{"num_hidden_layers": 20, "hidden_size": 96, "num_attention_heads": 3, "num_key_value_heads": 3, "head_dim": 32, "intermediate_size": 384, "vocab_size": 1778, "hidden_act": "tanh_gelu", "norm": "layernorm", "norm_place": "pre", "norm_eps": 1e-05, "positions": "learned", "qk_norm": false, "attn_scale": 0.177, "bias": "all", "tie_word_embeddings": true, "parallel_block": false, "init": "normal", "init_std_qkv": 0.051, "init_std_o": 0.00809, "init_std_up": 0.051, "init_std_down": 0.00809, "optimizer": "adamw", "learning_rate": 0.0026, "lr_mult_up": 1.03, "beta1": 0.95, "beta2": 0.95, "lr_head": 0.00615, "max_grad_norm": 0.5, "warmup_steps": 349, "schedule": "wsd", "decay_fraction": 0.395, "decay_shape": "linear", "final_lr_fraction": 0.0, "batch_tokens": [8192, 16384, 24576], "max_seq_len": 1024, "doc_mask": true, "train_tokens": 100900000, "max_steps": 6824, "dataset": "wikipedia_en"}
Each number is 128 + 32 x the weight over its row's rms, rounded and kept within 0 to 255. Layers, rows and columns count from 0. Numbers have three digits each. The size before them is the row's rms in percent of the matrix's.

# layer 5 MLP up, 384x96, rms 0.134, rows 9-74, columns 0-47
103:152197115136150120119126128138096151142097094051125133140114130136152130133135155144153139102108146113148180084112151117105087088211129121126124
071:098154090192112135110135159149094162139100151136072155131110170157174106160107109170183114135135160128162141114090112109070080140161171184134149
090:124155073145087083089090148234129131143123144129124155141153182101160126138120081046110082162162131182141099171119143123125149136093119138058159
096:088152119131105148077109172216075141106116088120110133134100115125159143094084096084150087159113151144139126130121144118143115107200112158116118
100:166107143125140148123132124138114131094176098170160129190074158125058139148172128133191149152129166104152044174106155139055090109082102153107137
083:089191121166126159117140144116117140111136130137083185168056097113149096123126143137092101135135064092115143124150164121090116074164073173168105
116:126139128106122137113186200136105116180105144143184133159102117094115091104100100160135201096089175089154121123109123080114141056149140146134096
087:103141084116083083095209176189143134144164110123075183126035148155120157090040129114093141168136078157147154148113123086129099158131132088132112
092:076180098127131110063183156171097139148142153134090118155155174082135096112116070127164163158112119164096113068089114094089093120165109155074128
073:113145119194117089135139164153088175138090155138080157151127162138172092133127112155184126118093171120153128091096116088084105117180136167100136
118:100182097117119061137159140138096142157124128166147161123130140145154078132114083149126128111133191139168150085090133097074117116172137112076159
120:141172100125127173124111159116104119096087167091151130199095141111186133063147046152124122083175121149158087094112155066125098120148150199094154
128:099168183127141100136105115139113130081108135077099107154160159164215112125065129099121148089172118131098156112122121136048082130181118182100173
071:112145136104105144115177167151070137147134114073101156151142177122149117109117104102188124132116131130142129109083097100111104168155166200095154
115:147146093212153163096127117154106148136158169153096130128111136146113121051092052133146098109113160149115146040123115117121121053133148124139164
115:105145129162127096090157162155076148137114091152102149129111138123136093119106088164157140128132176144120100136083132093117062148152181142113166
082:133152115170126099122135183144086161181128152096069168137133150128218137154076090120161157103092146124114156119102134121076103088165135170120169
097:145143136178124129081145153104120146112092159169134142103126238126127094128162124163078111132156088126133101114042098120139094119163230123150086
104:127175110135128160118144128136076136168115147106149105133124118161118139073152127133115056104115152154134139065103125083089108142124168197105211
101:098176118150108102117169133169066162113134104131120172169098141097153133109115076138163115160125129142156084102076142107105065125164174115099153
071:078145097179123120104124162155093161145103149123088171120120163153173121148118126166206119138149151124127144112090107108063076149139177185131161
101:147159176154145114091147095134119147121147173155080139053095173161090155057112090150087064185146135197122133072130052115102088126157135114136148
084:119131050133098123109187150156128131116181098151053157116125105125137141133118139129192126208125119123210120044135143130162102175145133131107105
092:119157127097122081062178162196139146153162096092095205189073137124094160122075142098105125138133130148108147141122140070100129149106121141070154
095:091137147194152162124168147126113138167112044108130193098135151138111150061145137175170094156155143136094142120129108130086109177117163119145099
118:108142103131097130108165123183086145148110140085141149160107174173149115094136086136133095125111163114136124067084148114098078138158139145113161
072:096155103172112143099145159136102162138116160132062185134120161148177095153114110165176113145119159139176125108089105102078081120158175181128148
076:119143102179139155131143177134074153170152159088080172149141146122209125144080117123180130127074166128138138114094119098103119122165174206113160
109:101146097095143089129134151132116147148147101140183177112137177093154155137179124152122111131183127105099152137046130133119061152141162094111109
112:117178116137093154081115137143093141154113133143142180086103174096172125049142105132128125108138197163203110053091136123110135114145161119087179
091:111157194143159167146128119095094147165109147107100126130097101112136104074130176192179164120100141100185151138098104115100112172175166122155162
105:144125100191149133125101122118098150082129178143155126131102134137114127156117051146142137169136128137099149141113093135058176071154104167160127
101:152184137156154071023100115131100140092146178148140124096146124156165159129149124087124097135133158100090193136158068148128136091153140155087180
105:105190134201093137088159156148075173110117116127110147139083152119149071095110127134145095155162130131137153133075120098076057143167133164119169
115:121118119141143137131163168162081141156148072126092109119122161116116089068143146121148127111110135179167107132075161058135040101134169149109161
119:110128148157105090113165153165054146130130147146116145133105160137148100136121102140175133140110153119132124130078120088092059142155152147101153
080:132172117173157117137145131097048193154124138115130126137165121095130148103129135122160135098131142147118107122077123090110084139172147167098215
085:118128173137120109056157140147120124144100091132080120150080177132089123118163151117130097087103170147106111141137112088067103096124102119121118
078:109169097115114142120148143142056135148133129080105176123107153118150145048129085088182113125115142186167116114110115075149112108158132172097173
118:093172134154116113113183149170060156152140106121120145149080137106165096107100105126159141088135153161132136129073146089075106136169135168109152
116:060148147145137087095122143155124140068104202140166134137111139140194165092093096130134119143155077109098104089071093089123128114167177142131164
081:162148149103144180093110122132078109157139157042166152147148127065139130054171117083169092133102144125146104136114097100157147080113141200099172
100:142135170171130136100127101120114136174148124145139132114126163150138144103120130107170048105116171160140175103142090118073119151083112113068235
107:087156102117110131087150168139121134116058120162179133102091120134201099124113145098109141089205147176115146119122171054137104123152117115107168
099:103141110154113115085142134206071153139119107092119138141104138136169106100095110133182106114103145158159152098091129119111101124183142161095146
118:102159137166100135101155145167059157123140110139096148145116157130136098092127083135147091148090133154142135115077128111109089142153146158108170
125:092152145141141101082118104136101135159159152169143101184157159125103044174142152133137190124076108094097142119098131127088107099125166128111153
093:123162086110118128119141133113071136154116121103128171144107091126161094046148122138199130093093176191146110112118141094120132155159096157115164
113:106163142154112094117161158155042153141109121149115123121115127128133095134105112133140134119101179149121134106063134099085080146157150154096164
111:153140125149137092019087162096103143090147121120138093127143172141128163146093165114102053199105108167131105088088105137110137124115137161046144
081:138145147120122118117104176122060137118147134091141154106103140137128138084130093101153091150103130164118094153072087106105099140125136159105164
087:162155113118130147130132168103076134137144126131111113141159142132140091134112147101163097105157128140180127101116147109117143056116102187029133
109:104152074114115145105162185102109122169128075097172155106105143130108147117116165144100133086104205184194135126104170068105154043155131113105161
098:113167154127129135131151126115082132146149130103135161128105151064163158080159126144141135133114095157150082098080067068136130176140184117068187
105:117121104162112120110171173175101139114168096122153156145174161125104093149116123085145094199096150132124079121051108133083143161118090190102095
088:114166125136099102139145135151074141167123188108066136140135140147159125128120112070133164094075162161080174094114157104094127095128153188106169
104:113118108110083120134121147123112141122159061167154104143127106106127159142114121196157129152109078102200093169070175160097152111140135141122077
115:084153175150091131109130145136120133118071113140128169108121157079122080118124124132109196054131168109126152101110183117096035138081131104126161
088:142171158095145138142120161102101105166129125054176141155199126143149074122104069145092124081130143129108111097111110126105109133180170163125144
072:128132055153110165167192141118070205128175133170138117188142101059109110096098055138128084206112126132173083100087097134126096147138108145116101
070:112140103189123128122147159143088161139097167133062173134127162158172111146135107148186136129100157138140142116085114097072100158156165173111162
087:128148099102131155141100134140098119164113110048163116136153082113158158071174117165152089121119133111133081131133168138131153138160149189106124
097:147132074144164143102164182146109115115084112103157146135139176129142120153146146139124059101141145184149155133110153043132113097123138168059102
100:081211125135146094104156173143099143140155153172079112114116192083125043119126084123148160148106120155108104086097123095097111113158114116089093
073:092160114142120138101159167116115151174125158128040169132135165128141113127115103137175111168112152158191101107090094113087079153157180184104128
128:105146174136125119046160103119116141166158148181162135071049178145127159143123081109126090134138120146183128094099091119121069121101142091101204
# layer 5 MLP down (transposed), 384x96, rms 0.103, rows 9-74, columns 0-47
120:101092107156112051089120117128160154146077127156097183118109160131181149165093090177108093151149081138158213156095200077102122136142119140124165
067:119160110184130129131160141191100199126115134142087132150106177184183096171094104162156111143130148119157120142093119086084071161146158168148153
125:135083165109193181185159110038090129119101129120120104137089113138107113130158171164119160100080130079149158062091109138136115106165123089217104
110:135168135115111148118171116162132151149108065152069092140127122151070134165096141164172175164128095159092138122139132094141170122076180133155114
091:168114159089111135171095152184069096109126089091134194157110089137150168117115118155081126133110120102106129103151123093169151114166143118107119
066:116163059089144096155089090116080115160051162133200091154177138133152095187129150098116148167098174132125075163159116109177121133108058118148146
105:159134140140154141163164122136127113066134171205162148144131092168175112107150099119198143114121134209116046174137175115085156118126126149120099
074:094127118134100108182125105121116116093179148146143080089098124106138160154165118118180103091187147097118122128174112125141212132062112138102179
080:139016159122104138138163132124050195144114092094149126093139150180173100115110145117110170115124101142145164159159133111093146136115129151124130
074:114162147193122106168173154164136198140117155135081129139136173139188081167100100131179113119123144128149127149113133090076126151172131165110132
150:141147081117137196116169184159127177141121112135156114153112084143110179137113100143129102128123140096077178176104132153079104153176124153146099
106:123123142121084128113104135111139133059155137130155174100091119104147186099121123102124066154143168143099139137168156134104130124067129153110058
111:124135100110139118135109147109113114166201157164165125107161064140139150109111099111153097125108203178149126128131092110185108126138154165042107
090:124129167099137165156183174150127104152136128089090105117146131144169121125069111177147118144111134137117097117106141042114116108151171192113192
103:122110147145180185103175125114117162139147150116141090176089156128116144135164085133101172125148158119115161097127133095119141118113123132108168
062:119079141134171122058172138099128139048088155127179107101125139142150114143119077119120166104117164192108134139138167142104148127138106107051117
086:122145151176150133149126166162150183159094170132073152130136162161185078164076083125178120114080178140123095147067166103115114130131150166108149
078:157145174107190111182086149186133107116195084148221112110108077162131109129064140090088090157109136123114141148148139072125134145082078126123210
134:111136126136165206163161130153115168150197093099086164131138143137062103116105111127155190132158140141074140137092154118108076100144138091068190
055:153127092159109146124169084182095116126129138088170141111093136173083089189175176126107162160081123208140155169136082134136117184156127119087119
070:112153110164132120130155146208114185126122136139092145150113168181167101158084101163163112139147160100136113141091117072079079156132159167123188
079:164087138107070089105096101106104144135136108170162104166144148131081157170050130130140172099182123146102133100154150130138161127164154141089161
057:139143138132102058168100158130122087094083074065176158129071118108129140092074095109097155110131161128049125157169178108119104152104147157120203
098:119103173126134128163123087095108122064112165175166036072152104127141110139183108175162111099135124101193127083136103154148170105139201090124111
082:197110112077063154183075086145118132123118179158135127128174133130128119101166120093150139102174126166129107145100113142164210122178110171160083
158:119106163145164130141151099154107176118173142106104123094096137115066166099114158125118166176102106216065225166134191047117156162148119093155134
059:117170110183137141123156139175084197122145142147057161158110163171180083173100100159158118164130150116175095146077112071093080145141159171133156
080:146152174181139143152149147147157162160117141129081161155129167155178088151104090149176100116082206123126085163071143060126112142137167160114184
066:175147126133105153170126147134073139147157103112096228125117089152162114165101148079157089083098133173174173107144095112146085165178110097174100
130:137123086149172192100161156090099159131161121106138099086127114132084161146137159160161184151103092138043161167115145162109156107140130137206112
094:126133040156097122144123135202123128114155114126185167132123109158126105169147121070115088102120077184094117103178113149153139122083120118096135
089:083117132160172107129077120127125157165105169071130169077134122133104178153116156132106187137164163144139097110164110144104127068071069113131138
106:104168072146126123098189088134077100125190140104170089142149149107147181176134105118129158071124082114079157135120098156176124172115124118151152
060:108145132095151110158135101133104159107131142138173098099102141117172130122111116112134109157090126119161095127094220090143146101076149161163085
140:138161085067141093108132162128167137174085090136100101193124077119143120136111040110105087102166144173139158155135141122109085130089114126132150
087:191099222138157104074161128160161163026129185108133129131135130112136104155096101172155117141152148139115096097118166125066178119054099107063126
097:139129133116103111197162132109181087077118160117123150081079154173179119130085146113124123123133121086177181101124105074056155147121129150121124
073:109061161119187116150140146133061115147093151151117085151130170135195089147175095144141078119156112156082118167123120137106141139110106169136148
086:149150174146145149105165169156108150131120154130095070144173132075110132118166116110132071113094110164129085130119111098146149072094172190114177
072:158150176147161090161154096161105137124164071155109159108104145159123171097105093109108162088105143147178111133176141154018166189078128160092161
091:129085182155111152057161121117114120127181122158172136121123055170171092110132169175119096113142152187080144142113150148164130151136048165125210
082:143124123143108110114148091126136079096154131160125138109121142148189132115092105109154173085117181087128193146141137143135148173071131145099156
084:094146093108132115158111165129101126091121142166127112057193083131154128123153161146108170101140091147129138179108137123185151111156112148163051
082:154158159139098124067153136213123128152094168119125102126158166135148156145136133131131110109123100156082116115149132097162152171064130151125146
170:117121103102144158110171124144108179137130125155138125096104129109085121122079147151132169179119090207128209145162179072140156188143107100125102
064:168178109103165138147132082139111069044110163187130115057104130139062169122118100131126126131103077134156136108138130127156155131120151145127183
120:156112132139154082121148118109120096124149142147179181166128109124132148123163165101129158128105088110043140082114143113158157101155125122038133
110:128157146108153123106179157151135121117072181132127141180134099109153150084143091198165115129165128170145129097121122138134159059041133153095114
075:148092097065141120088118171087089152145157148111124138108123102124137107121117107099121150157145142154096123161081128072081119151097173201096114
092:121129098144117135138169129190073108122110153168183097185161154104077047131094117122185149134119145188084107147193132104170067161118159100159069
094:114160179089107206097157144128119123111102116143143096105118144136178160088064056160134160158107116122099099098125154071135081149163174142107125
094:120120163158121141127121171092129154176142166071121165101206143118116128131128107133166147114130134141089117140109139076136115087163161138068136
093:081166173132148103149144138140114154125152110112134154124089202140128142100091151097147101185084099132174122120121174088136162096114203155107114
140:105097127137148181127147166133165113196133107130064154131125134133200119141077059128157087077126188137119135145113135122176092093085166156093110
101:165106168128099080136111069126091112078165101151147148117163114188061112172169185094132065090169142183118054123100105126111151156173094092137112
097:153171177121177127160166122153175202140136133104128140126143125131137097097123094128117134127079157131162088146077145109101084173123147171085168
082:116146128158063114174086111191130178104138142113122125095114095189114118110111152117161150094122182132100134105094113114206119158102118125117174
103:147081136078117148175151101122108148171156133122145093120063134133093150136084096149063177120100100120121193125128119076099128141139077150171193
076:118067152134091107134194129117064099088102153091151161087149166116112146175118116107134109190166118118057172148167166081119129149073128151141085
059:142146091111143147095115151115028120125134148160115133149096080096103130107134098155152138174103134165122100080157093222142102160158121118140076
072:117147122181120134144183148174136193118136153139076143153145152163184107169088092133158123130108158125154126159087122082071092169134152167117155
070:103128113115125069108167089165077120138176167110139126094103110131126156152131110125123130120093097069165184119153154151146151144138110130147114
102:136066140162118089111158119179165156092130166159148166160101148117140213161133161081145085154106110174144129121133169073095144141115164121163073
093:168000139141098130094132135155070198134109084082153167114138110176159140140151166068107141113153119159141167159151154149101169147095091164096098
059:120166099157136114117158157152092190123139140156046144164093161157167097168090103153160126178117152130187069133088093090108077170161144182112154
116:114137137165141059076115145135149134139199106118191081106123127184132125150096093100110111091131133146108123116121135137145153186082141111152197